Part of a small language model's weights.
Size: 12 layers, width 384, 2 heads of 128, MLP 1536 tanh GELU, vocabulary 30509, 31M parameters.
Architecture: LayerNorm before each block, learned positions, biases on query, key and value, tied embeddings.
Training: a variant of Adam for these matrices, 447M tokens, 3411 steps.
Each number is 500 + 40 x the weight over the matrix's rms, rounded and kept within 0 to 999. Layers, rows and columns count from 0. Numbers have three digits each.

# down: layer 9 MLP down (transposed), 1536x384, rms 0.0417, rows 1029-1097, columns 192-287
# up: layer 9 MLP up, 1536x384, rms 0.0542, rows 1030-1098, columns 192-287
down1029:492536513537524536447540516516460539529455559495537483531493529500501509481504451464422542573579511505519519520549473465462476481550465493451474451544509465512498408482496507534529537520503442452566527466492516518509479521508511556477545502481486480508494526454454492522506428504497515467
up1030:572463596521509488453509470490527516544508556542492506480460565498548529485509532488500545517484498494509536495450509524521535500533490503553507512444471465487589433499477599516542456466391578452532552540475533492455397484434482509510465479421567541462435468432434558457495553501490493498
down1030:471533513468517499550543539430491508462478525500480485460534456485502441513428521441412485521509522534474525450495543512538475552467490513467489434483483498488433524526496513560579474481512483425480473461526512538505515501468478485529504502487493500539496519497483455534527437452480516404
up1031:534516555498510479432486462516452490443534488498541501487522537523504510516539447530495452481474522513572576494534443477481535469465531462462549496550497541487517425543536506511465465476510466476561529503544550446565581473488513547556488495488501544434564513458514458517524497501529560495
down1031:536468472443537516523511519515484499576523502522511640471506470468443508490523483472542594567589487491421479479511501455467505429516501514429486458443441512492416539517466431519457499438450513537529502572517504577474476466524477482525502533410514517582529428527525596470547530484564505474
up1032:537547461494600514572494478494418533515554475490477549506424583523512527571498502482504501551567526458473586492563522499530502481481603605510570521552477438457418529441539505417601515532520479450517470492515554503533506466492490500439513467581410499498517525544478539477546446544472568528
down1032:500443473542548496414563524418461442489445491497531543490487476564588431527539461530440532450516482492493432521476485559516561468487493454453462486481489440554541376503491527459565450500486550468520539476502480520493477545538518415565450478441534550473405466503426537509528511539422506486
up1033:478556510512486476515534423437463477484537507462484482473470519611468532449580459466481534531542542616416501506479542555497505538458586489532479521555475462548521509487524473542504522450467575450490499443543513470509560436542533481512438460473503599457533609488570474536485600420550459561
down1033:520468491456543451433438510540423420483523536488557488507556447556485448492501464601504450416436605551533449547432466470486513518608498476526475555447526468503418503554477348451467519482403490467554498484512529492389513460449579471510491531497537507538496485547457519504509502481493507522
up1034:460456486553568526469513414544538494544495507512473530531457487501425545491512489460478500521456460516487476482469495575433433475509434494554416522523563511588573529521502532510548547481501454496499516492475525558493498488487533535439435536479437548510545560404551582459569496606480438497
down1034:571530519513552496517501530545512449586582427506500544482414512460503453547472540519548404507530456623499426448431497522535484526528476495454515534491477547521585532520470456472426444512447464502492462550434445508517519473452531432429509529498469506604489459533418517479440503531548550511
up1035:540467403524467458599487535452503519522488524493478515435519491479525505560469528500457436463553520576464534537455495575462488618443457479474494507577523451489431570462518486520487495460502506475520476475534504526494428466512529458481530452506571521463443486557534474418506558544418468501
down1035:520553499517550535466529456427491573528606491530544512400541439432522381441516503529453586487467508488530431515436455516508435553556407545529471395514500352543523498481589436432540455452502535445464486508573576548501519492559544464553444511405460517472508518438465489484437457465380550598
up1036:460545465498517445437515505428425528479528451427497595515482545507490443483518508494482569523433444541528496478468499471520534470536530464499564501490522530453580559539488500525507490522470499520551466454541578531505545480541493494568571517519524510458540539521405484477590472528499513570
down1036:560447516489530510554533483556538488452539515519473439489552522441559502522533546486468483526523510557434555503540522494453460549497435483519511460516528428466512446525502490523466540498511490455514535515366499466496479512492507538476447447548493457566522471507521508470468531536547484487
up1037:486528497498596538523493484483397543507495475435418521438407530536509482535514510474518499506471487504479505476510478543460493540471506486489464489517487464512477531515511510481458504474594489538468506514526501469517502523510547516423522484476473482525494507484464492505506482586493509438
down1037:489486495517498518498506465517495431481556497474496501493527501504513487474496517528496492464500480507529485512469530514503521454546459457458483491494519510512527473467505549505433493480491492503542457530497501515487448500564487471547548510479461493484500474491499544533494542477510498529
up1038:455511485541524541452457527517547532482513502459466504512485498528520513490456439631441532488474481440509499500486509508497544504494500500524441509459532504518498427516527517508528476459390527560545511510476485579500448472466537516494473488444520481479463501484566499536475499497485447479
down1038:431506572481485501450502502558510497525514466495525561505540517438487468520469555411505501551492478467438502516469527524532507560472524520483492490420546524516499537567451524464545461458531484456498519512549475524507509487482555451493451484514548464470481546484539445559463524483488496460
up1039:514517502475496432454408353506510523388465479480481509468472497574536508516418506500404444519450535474524557589455440488477455517471455513544499559501455502461525510438479495524557529491580502502547474369490520453575474522468527550446519489505484510502523466499503482534518587562534497538
down1039:508511467482489518534510481534478597485497567436484544573526502440417472517477527518515466495618527547514526428507414407515472480514531491489514423547536526500510494529460543532549501471505504470503452509479511476475507495527528526474450500513500523500508443538549464552480422501489499433
up1040:547593448518498567561451485478517491506439575522543585513469500539497480521450506569441485403473591489423578458471552549479492571528466534511463474498527586519495466509454534463500484531465517497500476428529517443532459487515470532486488490546535461519455559510541478518520572554532472474
down1040:434498517451542507510490465523492537482506455471519469469521524463413540482564526450523508513479485529467482477578430503490504509430568516526552481442510480524512548524509569518486501466486522511480457549480468513515548513548499510490501525429471527467526530524463512487498481491499486500
up1041:478515557560537345495485574467487508567500490465469534554502539587534493586547523444524562550525462631407462548415454430538448499543495391522526580564483487529481504401470532561558516506502489502554500473537504473488464517544529505507442541514488515545457545493544486458438595487509538453
down1041:544526440543589598525522506474505523460576434419585462530584548525453484467577486540519448445491474546479528468432413440527532460438483473435533505492452533490504481489497513570504487442476504426539565529488492488615546398516479533532494513450504562493536453500506508494498481502518500459
up1042:455563538529497526408557491433411471514496457435473509442424476441539520553482438441386438529538519488518573530498474470464501552522486512460556444612490529415416500499517583511539525491503544510556431498484513481506453507507513516433472508514488512489497501415511487444468482529528546556
down1042:486457427496434519492514492567536495522537480538499523557517500517525529496528480541579437453468497481544516496535439501517471530505489514470551553546528483493462510505450447535445467576465423552573547493510511486465476450476493497517499515452488501479493506499529530556585522488528460546
up1043:458582435459582529501547539460517401532487539506471590476467492483575491459593542470545488575489600596426526489555515500441497517538517479443480455452423568477471432487503625506602454443507450507451481493485534485522464527488471509480544507427513472442536510516469503509437506502482538479
down1043:403492518479494529553515501442431522521530518535500489497472470475415461532516495520495465516519514496443459542565467463452433500486419573481515521564536514414475481512553434561497563464513530503543497525411444510631577427489502485457445479521490406543458535493561529452432484424510533534
up1044:460547526447516401519510512509538508500566508499448474521530589606452473584475491462545536506473486511552475498485529463403516489455505508544554535547507461566528520583523484498502497528524456546519526525551560487489499411516486507517496492517467522527471581406564516509511483498497524482
down1044:565441489507502574504507538461470513493443444492525494493547438471499523464538478496468486474504526513453545488461479483492486556504519502465479488451466515456477525503485440527497493428482516482517555464508524467521489541584538518476461516518483461480558486563454489481527498541529477557
up1045:508504430545534470497480550513512449479492447521501524520518472507510479494517499480478468495510517514488524469548528464435511491473507589446427476471551466449422511557518492515542510451556478528541516467488502544495453433573548493508506459470497539526488460505474461452462448548457512554
down1045:519478513517512510480485492494497493515486522520508532493455554496531521486441501484544502488424502526496438494545545510473492475521560483513547483597486545510501492507453495453494450509530519455450497496470454506487517527455497570506512508499488526522480582499464518564489551456487499552
up1046:480475496471467432526462491443569468491412492516424596488538526576494509565485479519500600538469516478451492598499476482476502485531542465576515556491513502561523488549455530506470473453468457436472438549457505448490510512449552433465445520489547530457413504514510576470484522442464495462
down1046:549545519441528492407527464455519433485513451555485498479480425446517448377552516495522524621485502489513546473528423455514517513577463597361508483524478510508469463577467479499534497454431459467384485397438499489470469528479486504433489480503495431498552498535484512511487506538634545529
up1047:469486554484561491538410486456475405528479441418565480425470545547528534469446490522543470559485501514480511531446528519519445454508446535497446535500523498513440499508533468440521406520478508502472530527489474535527432476534514561497459547527529506511468472602555541484479499516438439477
down1047:503501476438531482513500608474510444488483529465556501567552523458483452503492502519501521504462488521456461588556494611580431468492504453440485572533520569491490483473459521553560445617534514457540532498468404453444478517472534441500474520389507463557563455546521508462501508381492479509
up1048:522503544489455477376520544446513488477551499495495467572488487446547470506551487432518580507530606467514515542427511459465483564519515537575545513547463450553402510550536461448543432501469508545491500449551511445517428472514639528555521481496438462501381561556481504454466526544444446559
down1048:498485507523486461490479518539522512445483494505549578491502547510499498490486481514447491500545522478509500535557446430500520483462508478494540562501480481505572476483524533522477525481469498462521509511441554441479519550483503488511500507510494505474562546547561490495513520599516551523
up1049:490509512511544529427554460510539444480489492478536479497471450502502515469556464508509498552498492470538459447479527516520422480488445472536456526550528498583472520536520546484494524483580510534474512454515469489481502548409445535470515453490508484500552499512477539551492517568533516449
down1049:459520509494514416470439484489488500445519548482521476484499535543535498534520527493489474514515465510483504567491470495508555504473532475501514450521531541485561477505532522525564554524540500537498432485476494466485535469437436485541477476474542516442489459513525460457512483509462497460
up1050:469490498550568524546497445442491470532510501424618527506474492491541554529499517494505600487462489550477577482477466481495508500477555478475461496501546552475507477497549502446498478499524526505530470485445520471510456529533442511448494528470477484532556539460500436467484518532475503470
down1050:485471469480482426477478539509487473499491479525418538457511531618521519485500509448528461586498497474561475489519447511526489434589518472451475489505513574488537480486434553558482485456465511496467479456547497495501532491514459549521537450446509502564515537586534507564531487491552479437
up1051:568524476457491473419492507529522560492569540492474503525447524538552478478549510538475498505536508482430481495459494479531440513507517473516579450444480466514490453555534491540503484511534524493556521450453562566537494517454473543551509497562533462483533535514512516450461461572419530520
down1051:487443517518446523537527476558469493543519510472491518483533512464497508544489533468487496520508490505446521494514522407465457495526519429483434454516519465499535474490439469602510511465575447523486531528485454477461528513511515458474520533535548473531494575505516457504545530545532537556
up1052:430507509570522466465465460533554507471476481499428492503480494496536521520490478438515491546518528502493409521455534528491407490446585435505541482521466451470456473480486522537533491512532578472461520454446550522509575464522495523484549535509520493537513420508529470522537452557540552478
down1052:500517499511492560530492477473511529515510467455507476494461539521482516475489469478521467474434507499553516483500437512522488459476514477473495517523546532525536508493495514472505484477472424498481505506468467482477460524529491488499509443482519474531508456481456563500471459531493510518
up1053:486534534493505534447553520456466472565520549522532481520428527471576514458518502446490503515486457455479562487462514520448524551543510491586503487476550538561514495538496482447497546420497538423506565464515409405455486535511458530467481532483532479521511530446517471501439549452559527564
down1053:543441475432448505549527512489498453474521532461548533488534545435472476513494545486501480500409457456457511510571489506526565487458557481419482463505455502586551469477498504579533520470436539507510471427503483527527519495510470462459572510482538442540537457581572454538505496450523473471
up1054:432557483462472502470523499446563473550537487533525551510440510510574492510531561539560497458481491506639469493462486525455444483516547449544464432498450515539515549471530542533500542481531485467439550472548448479507466479499460574524561490439470492499422420387492491502475495524581457513
down1054:485493521512476520596494543570504461499533427564498574445485503507480446516449458513508477537555514453407553499440514522448515467495518489497503517540449524496501503511538562485478453501573566514515505428540522483447474552526499579460515592529466475541430452502500511524476546461531509499
up1055:436553538537566445542440410552602519590488571616482565573467514411543581494475516436507498511529520547522431490448452427409518563477446575521531511548517478502460433498592520459504506433593572447597521484495547498521484484520523497526476526502546440422420588513479461351509446532460481580
down1055:511537502570445487567501617493503426671549494594592520518502490488440575528445604464443479545452503503530497465416435497408517489451495438554609474524530483454437460522512551483493452490590604422493511511419570520501555576456480423429559504539531415455484575438436512510477421442423444606
up1056:472521441447517515488520525519494566488496454441416564508484508479518525518479500556480519537480515516498526475456539483453535514513505497484547568492444487470513517497531498527531468525495505532500455525534477482555494534527459507494546445525483491482422501493503441505500457573468492492
down1056:421505533546571487555544506460507493490505519556525468475536538487543481507572502436546471513428499552533490449494523529510506494531505516545498458483531557495468460512513461514513494516494507455469561486499477504481519496434460488519457476461504531455536467541573458503455559427538517506
up1057:509438529473464487490477575520527399450484495487466573598505507452504541531516450475542509507526558532457504459490518543522449585493471436478492513495458454550451446572480489493457519446419458489486502501479501523448483476423518483530459460553508508565541527547425542520496562573534495492
down1057:530531484467492471473535442447487545525496462523459517387509500459505485527549628506539534635554520572551498499472436497477482461555498544528482526546479494467501497490478488486502523459510493546500530485410543471488498521496422442476539601503580485518505553409489487516545469505498529545
up1058:492510415449504443500464513499517479451519444377488540486498510493486494507486512502478604487547530575525513467511430516501526518478513548458549397529520481435483580559548578484496478492440547541488510474511636519512486400469498572486490484485489531397505462543464471449522427460438398606
down1058:520513586566497527445483497522494499519462573553437511547475449465476527424464497480530453510491511506523466508438501538431477487498448474501521610492496508542503534478499451490537502470539501530525541528400475482467525518532498481495504540534544508537509557445507518557516606487521536465
up1059:502481478554463533523450493413466500499466506513458498513450481468593529525506523533542447502518469519516515543453457550462512461526414535520494442518404532461462492525522496480548560557547439510550552512476463482498585502481443621500516518476540551515437449449519491428455537532515536494
down1059:530492463537503519424532472543495548534453408529481552448536457475507402486488500453454581503564524515493473494538429482533509551543427554521525511477544490519443542506496533477452489472483498491431464455550450511520468467510511485555501485536485517533522534605514491483417560544472538533
up1060:530491437493561514496514522501481478477535457496430447501489479515526496487456539475471563484546480476489486495481497468563548449440490483474474511567530514514470510492500553507535490495481599515486540462535518536506491534487509515538512468518505484466494482479492541516521428484436533470
down1060:514550590470443518503455478472485533453392489498497497512512538519508459507469494501502451497456466477556556532493503539468512485514514464455500497368537527539585484503551473559502489531518544471488521522469493518443546506491467532522508497513473519450492506535485502487494488507524478513
up1061:539464523532513502497496448507461488474508555479492520423477528420524504588565498532493451598476505443497468430460479504526450583502565515550505440497555508578538458521561522524526527481465517531466550514473464465534504565553526446540491503395486541533444436423564532509512497463504510498
down1061:471493486417454474527510552396483492486448533469506541494483497513444506569506535462500549543502419502488489491471484489507575522531467540495630478537422465496511483454493545521586506496578566512477503456426464522473512532459468480430514526507501453486514573482591490498457484449344568433
up1062:581482526484529526456453443544533485547480493486424499477408541449484537526524542460562528537433501517508537513541518432543482475528447525508536527513444480499553691538537488524562549507413506507561474490489549522522541537475489464504500479522435483501487559485499475538461545545544513487
down1062:486505568458516582543514558472479455528511563527499516555521483547548456540523476426483478525500534428418530520567502487455503525560522554500523464544503516567494497492460507521619527460528510441515494475449524580551507507467450546496514468574452484550465563510567475524502459536526462458
up1063:487560464431489487438510476518496547511501564561544486525494429474533616490408471510453460453471450470561545488532488509496479569588497444529516478458516500459484573441543508541505507466441532455557493437580533547498554430463533495537499550517514452449423556478499511473468477498543461505
down1063:519537593482543535513570505491510472524494409461475473541512450493454379475524479521466457453537526455414470439502538587489468493470524550469560471486425488543553457395546468582444551557489520459529591573493596531533510542514488423538551430478449445486552505489526577535464533436512497459
up1064:490518534440512479541502472430439447451469463513424445445482538549476479457464561471468556487407532502474475482521472547444429517505425521523486557485460452531498473504534524534542522556544446489442454498563473433481431461490508488521475489475537589539510545457558501495488463491509473518
down1064:442452515431481514480496472475513500497575511516557569536492547444504540410572486459487503489545454530516544482478469480575441556525532481529470477505534512484496487508472499518459521523466517479492470431453484472501559480472559491548469480506512510507470509564444540439381523466403449533
up1065:529510538460526565477507483514502514516572497511464523463497489494447569478473467511487521494403471484497526499509530503488505462527495475515462509479496542512467513514511484422483469507519505481459484496485518487517484496550500489507481475495505457565465551558536432543434480500527455492
down1065:504463510531467516486468482556420501525427468507506556515582468489501497517510536402527477473490500486452508521492523480508502545457527449448533418432488476440441518531484456515467489462515500486499476488513469476532508467459482472513446492483508475565482503505438429477560476493539460492
up1066:532502533497467442512488501587512520510530545516489558533517441561546498515584497531528454488488472469516527501520470461428520543568555524502422550488506493499528474530495496530529462512462554523548527480464570487454414517502523512400485515538482523539505467543486502490390506507517457553
down1066:453453468468471555555471537476501556517513492430469407496481498491497484479506550462512494513513499527573490456445477481491491505512498481496496516473478482478554530501450523526499489490488451532489524480440478566554525565476489508531530481528475438394494506557510505506492528468501437441
up1067:458469436497529445553496519474490452468521498505485508534507554558580617518453510492429519548515482486541509531571495505505520519489519470513468535480515507522463530510489470516519487443492451453446495468507479542473450510501549488535459469483535514497518452500547492497558503527468535504
down1067:475402540561510522478495503554424560499537491516529526534502489497516371539481499452532453476490533493462491480459535542514568536475462473449515459458495540510522468486510524455519510478536517501566485500437489512478505505522470508531475507512538435537438510570483452466486452440422486435
up1068:544551459487570504475561518473559434579455530458524501538495523503494542577449527509464480479421462497452653534550511527464545548480477515531499458534523397522556567497552546503546504440457519548440470533452513546558484504509507505492424459517407577549480544422464469533441452573499501445
down1068:435516489480489519474444515479536523489484484475459524534486525511471516536545434508504558479506491558588398435439496425487496431532472469524498519510471495528482506493500487506527471539510478554538471530532479459488535546500498540510547544469456487474566525531540576476446491491468497490
up1069:430547461520476515538507504551516528566480541462493494419512450490510517516506562498466489467549448485419518521464468526508449502507527463529564450534545551576550543496471528531473497513504577488553496590462525464490541483520492545502426532499436518523489514501510491527496528541455443491
down1069:545450474424498513441562465502534550468458534476465480571482506437520473514500492522578510529512562512458470461472510441558521534511500506531485547500449447503432504590523500489529448540491482515487565543553481527537462478505514457543483481506463515485492561522477534478534468462469545468
up1070:502523542535570530482516481495509443556480541444466424571478581549488537530371424494461583521436517535485580522626516474474513487527517505622578461537557465595562480446523518575509528445536491524529441534496573469467447530532530519529538524506525513450592564430587519484560500547505486390
down1070:544435568541520535529491559539463504526511447441482534474477490477446550500493536528406520526555520470456475474483516621575445530523550514420495561435450504396445570562423544502530473541477537504574559403460537505501517464545538477431436476566498513545502450557483504538540505482472485499
up1071:529506562496503513428492440500426582475510527435495447426446460395502490555453479499520492490492488520505521548499519468493477455571536488463525501553539478525528502483490564554516530560554570555489551390516483468528485466516512530461488561475481485466539532432558488506559495573461512533
down1071:445506536548538498521454569488493534537488446529530481551488571498534492566540520486517443525521476491472550508527453539532465433529506475430516472445446503485447495509473457518437555471492459489513485426456522517492502566506479485526542453501488489551487496504582564425484533475598500528
up1072:470515513561480474538526501518472452499530499499508552513476545507500546476485453481573556475518492491552449474479511523480526480606494482511510495460537491523508460462494515509496542472438537459530520469451503522521488460495535469544518515417417506483513458503498544508506484480467479467
down1072:521555500485481580480467497496481459544517554485548498545525453443529467500390580414522500431495528536544555510462517480557493550592549523495529486520502502513485529487448480527493467479506486484471475493572357432484520546462532574499522532480507509571515488490546456551443551444505467504
up1073:483509516498484509566490497444531553499523496503530554479474543462532523457483446573470484534517520602485528448523512548476531504474521458542517470447516520493546538474510525490495509497439575434521523486461519548581483442502489433464538527472545485482489491413502474552448490550517399467
down1073:554477508524544494499553452529554493490476476446565469517505560492555495444567469457497527451528459425433461461513510550440443453505580511496454492494505513485448489553552443463483504503543514513445522472521527541490479466456463442514459485521527474482568557456460491471484505601499534467
up1074:583460460504484515510474499474526485479545526511499440519477539480479513532505544537447471533582507501497530556522443523430513491515464508522519514486446462472489491434479436505539510513619475536527519517443529417532517508545491532526555491518475490544509557553505464466531528524485529503
down1074:481509526502469557518514458467511541507438532452477553486583496475517510475515481467520491490543484516487481487510510526513532461432534506472502438424482522477457546532521548472496521535458562448562509557431510568484560558486543509539508536517561518496479512470446496496498425480458506529
up1075:455565471536489500472507450539510481474477537532474508480488563496507549521583443563484512542447475515546458532492530480486443503530473537493553463520498535527510546478517537523534493520507492505468500498507470447452499479509425482461529542491515483534504509505538533504502512497555531510
down1075:519471510480507494507519526486503513519532554525512524484478538512466518456513483505469518480492483468514486449497512535493475450485516456541520484529462472539456496519518504490448498504497511524521535497497483493496477526531545498547475475461456508535500488478476533497496461498496490479
up1076:477497506491460555501543422522472494546536538477546419491462482501522585583522442506571482503509592429517497539520518538367478571599416497489476467470596541617536501509511583512498476445540460459526455513459490449465441410455478506433551495561477527523526489524562457519503510554540500478
down1076:539511564482464434542516541488425490507540398472499506535517516457510504484543510554501445543480483477524495496535459449510542499472586443556541524458437474552502487543563566501515556512493547454528529507449522515478514383536450491524498451477444537419524535495532566469521474493395475568
up1077:528521541523527493502463547504474508550422529502530515510517584501510467467481466475474542492475453487428558464551509530471581447503527492509513526466487478436495499494522550461493511552533505505572506535486560481544510531558496500498565560445456491515468480454517494544484517505521537473
down1077:552483506531513491464499515609472493497449506536489531536540435447543496512565527511479492543505498502507547513515522401501428554510511492493540507422508465500508455496549437514536514477493534469457512462524471453434483529506521519482518491547462542496547520483488517470453486470497473501
up1078:501516459548542501504433530473510485495480497419464536532442519502461500473481482510584531509431503488500452526535470588395534504551396457492541486521512487471452557468487516552545490492444484470505540507516534551519492472533536539533478558478511503466439500460490510543463548492555487499
down1078:495453519541529496555434520508481482505397518505524539515516496477518539475436516445480506498468538515478504519536478466538566565505513556487510491463524551430509550543513477465529470526537525453445480567537505506473571468503455484441465544472491489547491438499494400506490516458492514490
up1079:527542516443531492467532490499500417496534536477547508459549470488524535527580470489561511537501548512428608548528498517503520525553516521560549455472556460557466496539572528441530480466515496482473469496438494414477431493536460489462458552492507532535562626561445525513461523495500515482
down1079:463537500472452465498500506510538534465501522426528484509480545494463502487448539519490476494494471542505443475497457477507555487555534442527463512537547523409489510481484473540471480516494514538476510467564518492442536526479498510549567480479506476455541567479538466499578511507526478505
up1080:515568442497524406594414479510535438528459515473549491492539574528495621501524487504448587472480501519547479468468517502461521567573462543527525493513450476418453559570502518547507439490495518503532549484576479444577505458529519551547432538469492474441445460447438440428450493592492518531
down1080:501467454493539580509499545551521554446437479467485504423513429562447490515491513435466488539572485511526547494492500437489461522472444462488455487510448522444525459526450462491509500499522521506499457503512527508482524468510526446510502430537439470483577530497497486460497457587510566532
up1081:453545412465522537566488523569493443484522505503465485559510510480548493508463562557498469533479480484490512584624563566445538505552472453480533542494479495419465528486463529518515507424466428465493471459512489492489476513456517510512454440509490500510527464482565412551418499510518467542
down1081:471537559483507482443509472443491519485507496540511527459570546445486468496462429470557454481479490558542466502465506551521504481470561464540510525478575475493532466452529553509451531456498525455502556505484518510538528534480483513431529550487515523607445524472523568498455481464497502476
up1082:437498483495497462486547526489486422514473479466479472523498624484476537546552540455424529603467544482514470490575519461408521468530492508493538507525472529523465529564544456499531561504522544419475484408498518558366556503558591569477474476572511556472456515469518475441439497567484518457
down1082:562539559478496493505474529581504562464525528486495498538407461548529431521470482572508498519498532465513536501376495481509493557520494452546472561558527461474565492530520526513546452446462495520571548495464493477468544449493463556583474497456460437469502446444490569535525567465580468564
up1083:521533499481531427478450444419506422463433515482546515489489488480553489588524547533438470506498503549468484457515520477579460573454528541549574517507512529468507576487470457499504502517457444622464456475506492480478518541521530487523536482474511506510493582550497470476490535512446552526
down1083:481484447496527468471482573566494547547481456517470569479516474448519482535522535469554500586505392496492508436507484448521488541521440590439511521493534520449571367484515463550478419519411480533477556558454455551489519490524483458494545472512525439500529452498456509544511473494544453506
up1084:545586481463528539482445514552380511523522498471476483461494511503507498584509514511425516483514552598455472525513523464498519483465579473548533479508482501527497423519545483464515494556494528453495466491513544562550520484587551505499520564518416516546483560434480383526487423546462538522
down1084:512447531453512387521531519436464449553493483534583524578502485541521482454583487538536506446490581503470526477556458547531475477496565533434477558563516453551518423554453523544500443400464505532500497541485442484482485568450502524523475448501540536509507521506485469475550459472489502450
up1085:551481491540576517494484472512474471462465458434529525518508456482490506456456405518513549498599495531526552500500482498443589488508520527518552489476557509492518543506557523555483403458457559495572507468512577426486487435527498505421528450409485455464579563515495508500497436542381507510
down1085:577599548538416459436572460552447521544511443450516577477471495508491420504511518497586512509508448458440436514531572476463458511533415514470502443565454455558467597575447419530518503493456517498475522442508443507434543531542596573560498484522459547572555529457546533499506521452464544427
up1086:525481458489479496546472548581523492537523477511522554480533518495528505521451438498483508520567470513494479511421458458491491445544517405592545523501410529473463582484487527516504502527531519421527492481464569481484506497531553481464473489523495570535476432473463548496469525551463464424
down1086:523540511403485492576480543478512577515462509481523472452498517484433505531534517536452466531465516498524538503518458518418418447431489468478465426520483490626504447594561475557503502494472513556458454523466490548444533531547501522519527414500529543420530515512534511492481471510490471504
up1087:516500524468486476508484403501496531525494577506511490496475459509436492533544504528540470482492453469504530488596441539467456569494482513529441549507515502560466497439510503542548496512476518541489539471518501492584532506554508508533539433531392545517504456496482439542439481515533562461
down1087:509505412488489571485509529525475458520568508509500554508541483525546463504494497504485484465533525469504483494553563482558456448493475454475520449513460544514487495497409487537445599432419554537487446523480477528443482492514537517486524417449537532523516464554524527500467499541531493474
up1088:483517577411465528461518491481535440498490548572470511475482595527490550506408429545537619472454539435577503470502596537525520512488443567468526461525445482601449497636503449566576470496507470452523569561548567434501538525519511404471498555486463485386540459495444503526480421479497464568
down1088:455588520463534356534431538504532557469372539428433478510518493554456452512492470513474499549578493609500536562467410509433480556500493596542501556429512442401527495383468481478452537540453571481496519427506559470543468449505553573540502474513524464523458524532465512491536586523542565489
up1089:535496481427487437463530434546491521480577473391490511501499530500502463469561444444419507512511472513581529491492437474437516481469463506591451448499404455515510477449527518541515538483436518498523482519496526442564469500515523518537478453523444497419482477498522498448512463496474566474
down1089:418543517481537558526569526519484464520482487551517549481468468468481496488474474439493485481522499504451543450439518498495479527554502538464499534564480517465479485455461507471488459474509483463517488524564465575488522514502460506537536540466517488485501458495542507486541458507527481490
up1090:528530464413460522509435495408467536516495475525405420535466448540477472549459514513596491495546559493544552487565533430453521497573475488445471545447353436405409494544460408557522482519502437418498401492545471417551489569485512506473399479570529480528550442480594438509517382462462474514
down1090:489475432454578476510533512445621375478514449535536469499453599384463551466477524399483520482515454493524539396505541437565462452551575586529554541460428366366538451445558487545497530486491550561509475567436537475573537505434499514491503569523589518504488549498577534592520558370540552511
up1091:515457528531510474492465535531498452478469492511483493509503475481583524504516463465538470558451521534508574493445495463534507497524573511501466435539492542551417545506520524512520514516456485466537517536504464482514458477493493547424475443470509557471471470484487497539502484587450472527
down1091:515544561519468500544455510531479547523482487490492493483512448457530459530471551518473530517487463532577473476533501480527568500482520506509506475494501568495503446521518573492452609449518515503466475537477496546503468425556524491521539502522483531428550533508446500491506507511460514561
up1092:511477500481462518548497520498534495497497497455439462411449544538522458488507500485510558490533500500616478450517547478424532535557477526527553502478516446569496409545590481562522524464544448532542497470578546548556456490443488516449573510430471498506552491415529500501506486486480491480
down1092:483552511452532400460481541509456528496448556540515594545509507410528458566481534511455472431557502532513480510499491480515561560464547453450468460414528544491467547500556471500548462490446568549510495486365572525459528574562477551457417469470455508474535534599388445549457443482502465450
up1093:452544563545462499421502465451543478461499390480425499510428499536538550538432485503544501465376464448413518499464539408419503531506459494523508501489496543509543420465558549510517480539434505569467513560449512464437501491465514508507544477509511511436485503544460538549504578492472509543
down1093:452464521549532558411557522540559517483432511514469508445450519481440500530593479475480537562510481533454476436627488527482481493546462505482488432437515500429419488545502564553481526494421460551502417442475496449529519531510475532564542463479563484519530524594517489457453459400488546395
up1094:468515494491451492455516490535483471433520493506506512485471504556468546496549478550478559536514592507426393562550435462507440518562561492453477518475515426531583504469519493535483463487532463438481553472503533527521471480467439480523530505492457435477532533528472455501508571578419603463
down1094:470466510493532493524546449490500526512538533447525528510476461488505455540462477494487479533559430545492462474524493517429497496489524472549525539519554503572400510457509478511490486539517512505530484530492482581494505458485514546543470448489573556511566482467511535503511423508533451540
up1095:550476550495567441509486474487497477518507544535512447534551518541497570522547438467582479538479485475465447505448483478549525496514425469463512482512511511519573518512547503479476529460512487461444518460458477464556467470481574561575459517486444482524571487498441562454522462465490537534
down1095:480623504505483537458494492457488487530489470538525600501518465471527495487479504480530494472516528466488522491496521479471494459522511519475468529534507394399524564557492459488512490547457520554457541525503464501518546542466492444492474481498509516554488531468476526622451518490486435489
up1096:453522487424507463466510519403464448507490467471459505533438462559505498455504490464484546560481524465590527528612437472492550467490538524479572576539564494479479497523482543481482493529523518420523450418472562559532421470485495509553515473479466406456487545449491477452483483512480568494
down1096:487488533517498475466519492452559504485516519493513580475508542512452515495498467498511547489492501547539480523556487553514487544502484472546506535506501520433505504469456505533530520507476500470511511477535493519499526491507489461483464461477524492486498502557543511466511428458500474499
up1097:556531480491526479591487582466479483497492508524557540573556463427475500524534520468527532524492514537507547563475478467519517537544517529466521458521535438495470576471452490479543455463521518492533527528471483563535423436441482544465564517464410435541501433531489531450579560500475471500
down1097:446509493469486535560470466462518579599553504515478490418484482503484506499511486489599465507510441408544466446546545517482494460466547573501490451483527492582435541438443580593587535493513505455516501444480428533551575472548470464544545473459560500510497488563510441466450526438479436422
up1098:557486485513488532439545455472569516523522487463454517456426475570515433539562585437546507524454519504492466530455547584548416461538480535493477542574463428557525526578551501504517493448443494554520540477436613564483517508531522607505545504545516489470484560503465496510484491499579610502